From a checkpoint of a small transformer trained on Wikipedia.
Size: 2 heads of 64, MLP 320 SwiGLU, vocabulary 8192, 4.74M parameters.
Each number is 128 + 32 x the weight over its row's rms, rounded and kept within 0 to 255. Layers, rows and columns count from 0. Numbers have three digits each. The size before them is the row's rms in percent of the matrix's.

# layer 6 MLP gate, 320x128, rms 0.274, rows 0-42, columns 0-63
101:131122161137108138051143045152171090092099105088146136081084136117144151073155121114117117109097133041128084170128135147078135111120156178164118126116141163134147083141106123155056067105134124
098:144168172136121108154126099124144132109169154149216160128138112089074104143115150078062162100117180097216185095137169133127132162095098070125109167121128091144073109152098130119112131124179133
096:126116128121189112161102090151130135101114116150153074088114153075108076164099118149107113045131110112099132094133179145096149136171173130142163131176126140124098093120136227102165161201155171
105:101195128118146121099126165125137037138123158118149120086155127080130067139076137110145123142096134145152140101107145130082094111143132147127139122120181118139097133121143133188175099110077140
123:096121131127096112151188107113148104155158104130153136140163093119123126080132143121118131078152164090160158177113164090191205133136144172118056102119178108138174121128095123066143146046138090
102:137122129145066143157146097194136182208108187159115122144116106152119222144085117086128130146126213099138122158138080140153121134099137175113138136112114148144193141167135136130089128076132173
091:099136108150108111125157132113152107175219104099106081165180131100204079174156108112148119140137116129140130097086168086136122124135105190114172172188140142164123180058099098136162142103072116
113:131080131114132171189153192136109136141107116097162140136082151126189150100146098090124125079215109136065135160058126114108145132101085168078135096144092108118075155129107087126080117091099092
105:104148105097101126165130121086126074195056141130121136094071127146189132182050096161098101120146143152106123100174129132129121138064128129100143088038154070139125123030125131159115093043120109
105:096191134153171095081175143207116120136114136187163131125126094124086117125083086072116158128098147146208181106117106084148112096098137131115106061108112167169100156149127160138081089138155076
098:141128200087107116111118169152138162077145103126123124135204135135160098101098080098181153107148155178080157140118098159186180156174150068150141097181068155107142143107091154128177123111098123
091:155138154173148136127086081119144081148158178100122125120065116112144121170131124151164134058113093129169169099133107128163121122143159157130120107091169160146107109118153182147137126171101153
099:082112091145169115155135115150163161150101144091112100095117156112138198145043126151069094143129142179148115139129147131140128199121117086070145094065138093112128174153121150160163146143082051
092:152090123113110161157065073165136151074147148100167089116122154174175109057119103208049188159135134133099137131075101102106154116103102095143162121132140100152098156117155127097141124161171128
096:091120137073171171118141167142046066113129143137141114073131101152139095185103161147102085096119104109127179145088143147138126117095120130149119130079162116127077126189162175124117139120136144
090:100191075177161181159173077117106068192094163083136195126144115067089097076165130098141128118121126179098127126182109133124124149158084101161128151104174182103152101122089147113132103132138145
114:124138215132143124091162145151135095077139181065113119111137150055105179132140102151132140137118117129143128114107119155100151155122154143068098080147090145145158116165157212142163114131137071
097:141112030090121163157129159130173128126119111102109133084187121170122108160160104167076082131111182109134092146097137118148152111148098167125166109111090120168110165088163068108175090111108169
098:127136131120148182106075152133052128043085141151152122147133138123199139118145107140141107033154166143108139094074126121144156123155104149165124142093133125130120179086101094131082118130150120
096:179132122134097130160090097115184135091120130146135149174111043124156142125151103127131057100164161141067132118141148183156155172139125128097130094067144141095108099161168163115161122134105135
109:122170169082131163121113139132188099126149137106094147142099142113088085128130148145149101153119100095177153167154114096128128128155121119137182119117153093107122179141222111183111092125061178
096:131131195119130126070129127174163092148124149162141129113053113098155143146180075117106153118121109099131152133116132123160116129117111153103191119115159172154184131164177131085144139105153126
087:165155138161157128165198119086148139055135137111122142148098108169163175099174046178077109132155123115172160086056119095140125085161145123095123070164168175071116143143087145099171172122089113
108:108155197108094099122103106167150184181157137122186100138107092072121164147120104114152124121117113101145156089063080117144203197121136132129114125112171115104188171106177159126063157104114127
107:157102093115136144181150104180163162185095104135148130195148163105145165148112075155096140121170093123081153143125098150185144113123221147125117112122112133141105181125142160183178176095112126
093:142104176127135124084074161119205089093114139174148134119105187119081144143090120155198127149142151096104137124047118087130088143099112108149093147090104132100127132105084188074134125152086070
094:123124128142128112090132056116105085087099134161120116086145126174128096155153071106082181081103103171113127117172101183080136092120128134073091154141104145092119180089184084104144147111095071
091:177183144116136116131093151099100142136071132131141141132104147075151124143111161170107171131097079157137190118082159083140139144108110143124172152080153164112138107131177107063161107116141055
108:122080129114123134109181180114099139123138132180101165178109127170125135109101102109119061143072151099148132173077121074113179124129097133118094043195143083108118132130107148127059164159158071
106:170098074158115096094119128116121085114085145106151126064155111124196114088114061083139044151157127082100137124071129164141083179181124136157125112069099139112135133121102161140103176063097110
093:096107164155103128164116152188078124166099128126168170122158117063113137119117098139110131162098122127136168156125112072157130128184117151113125047203135189152135167138143151157075101088076135
099:124124100131119100109076151119121089112069140118136096145152114149148144106122086160142200086128198129179204127137150119181145117127156124139137097133117181172091185134161145116127156108151147
099:067147176154143182085119132139144134178159164130207130106066157122163139104034194152157152138076122154116140157127162114139110081135208160106097160116132151133092155215138109150184134151109120
112:114069120098139124144177104111134110166180128132176058188124126078148139120112135158107147109059097123128102066087124107102111092154145082129112111134090058129133145072151144109128107075130135
103:152156196077082175145104171160123119117109154172106109165109144156142119157135126173151181161080107176107059090096120105091142135128161170110114112135104102174149117074117185133085068103086103
112:138102198184121093089063109116168065118120111128109131113128152140124082109149131102152122126146170105121110113099069167155165220128118110113136134085147140111185096149129135120087195124190078
096:119089114111120138087158184128103106195121111163142061125107126208076170089100191106092121114103127089121139056153130125100114134123149170171143167134124147130137169119143113119103147094124127
107:103160102133061117112139078089120123147087164135112109171167130078124108184068103123150112113092143123189139108121131074091162209135133113109120132107126044123126084113134132134154120164169075
093:151190147117137121101124156165096120165140132150142203191110130176108166110121112143133085096060083119124200183135073093121104142217131143157152088115105106107140203084129087127138134149164125
102:067112122090073149118104158131116112120186174146192124118139079136074077144206145106154188119098087170182128162166147134113136094101099141137110149175119139125141111133167152077105134170082150
105:149109076151125131134096148105107090118151115132106125110162129093133120133123185062149125151171165143130149082093077122065149093106070167117080106165117173113176169132128133153138147154065158
096:109112118117104103080126133161087080142155075124196150092148082143143094116132120148158117098168171123095056108075127138125139126135072129152123114140207192139118144168079140144090162159176058
091:095121092097121134128128137134102102137094121145129142255053084134177137168093093150121146072088108108091166093144103085076082110186181105123113150095144106138170074138090110103129140134159054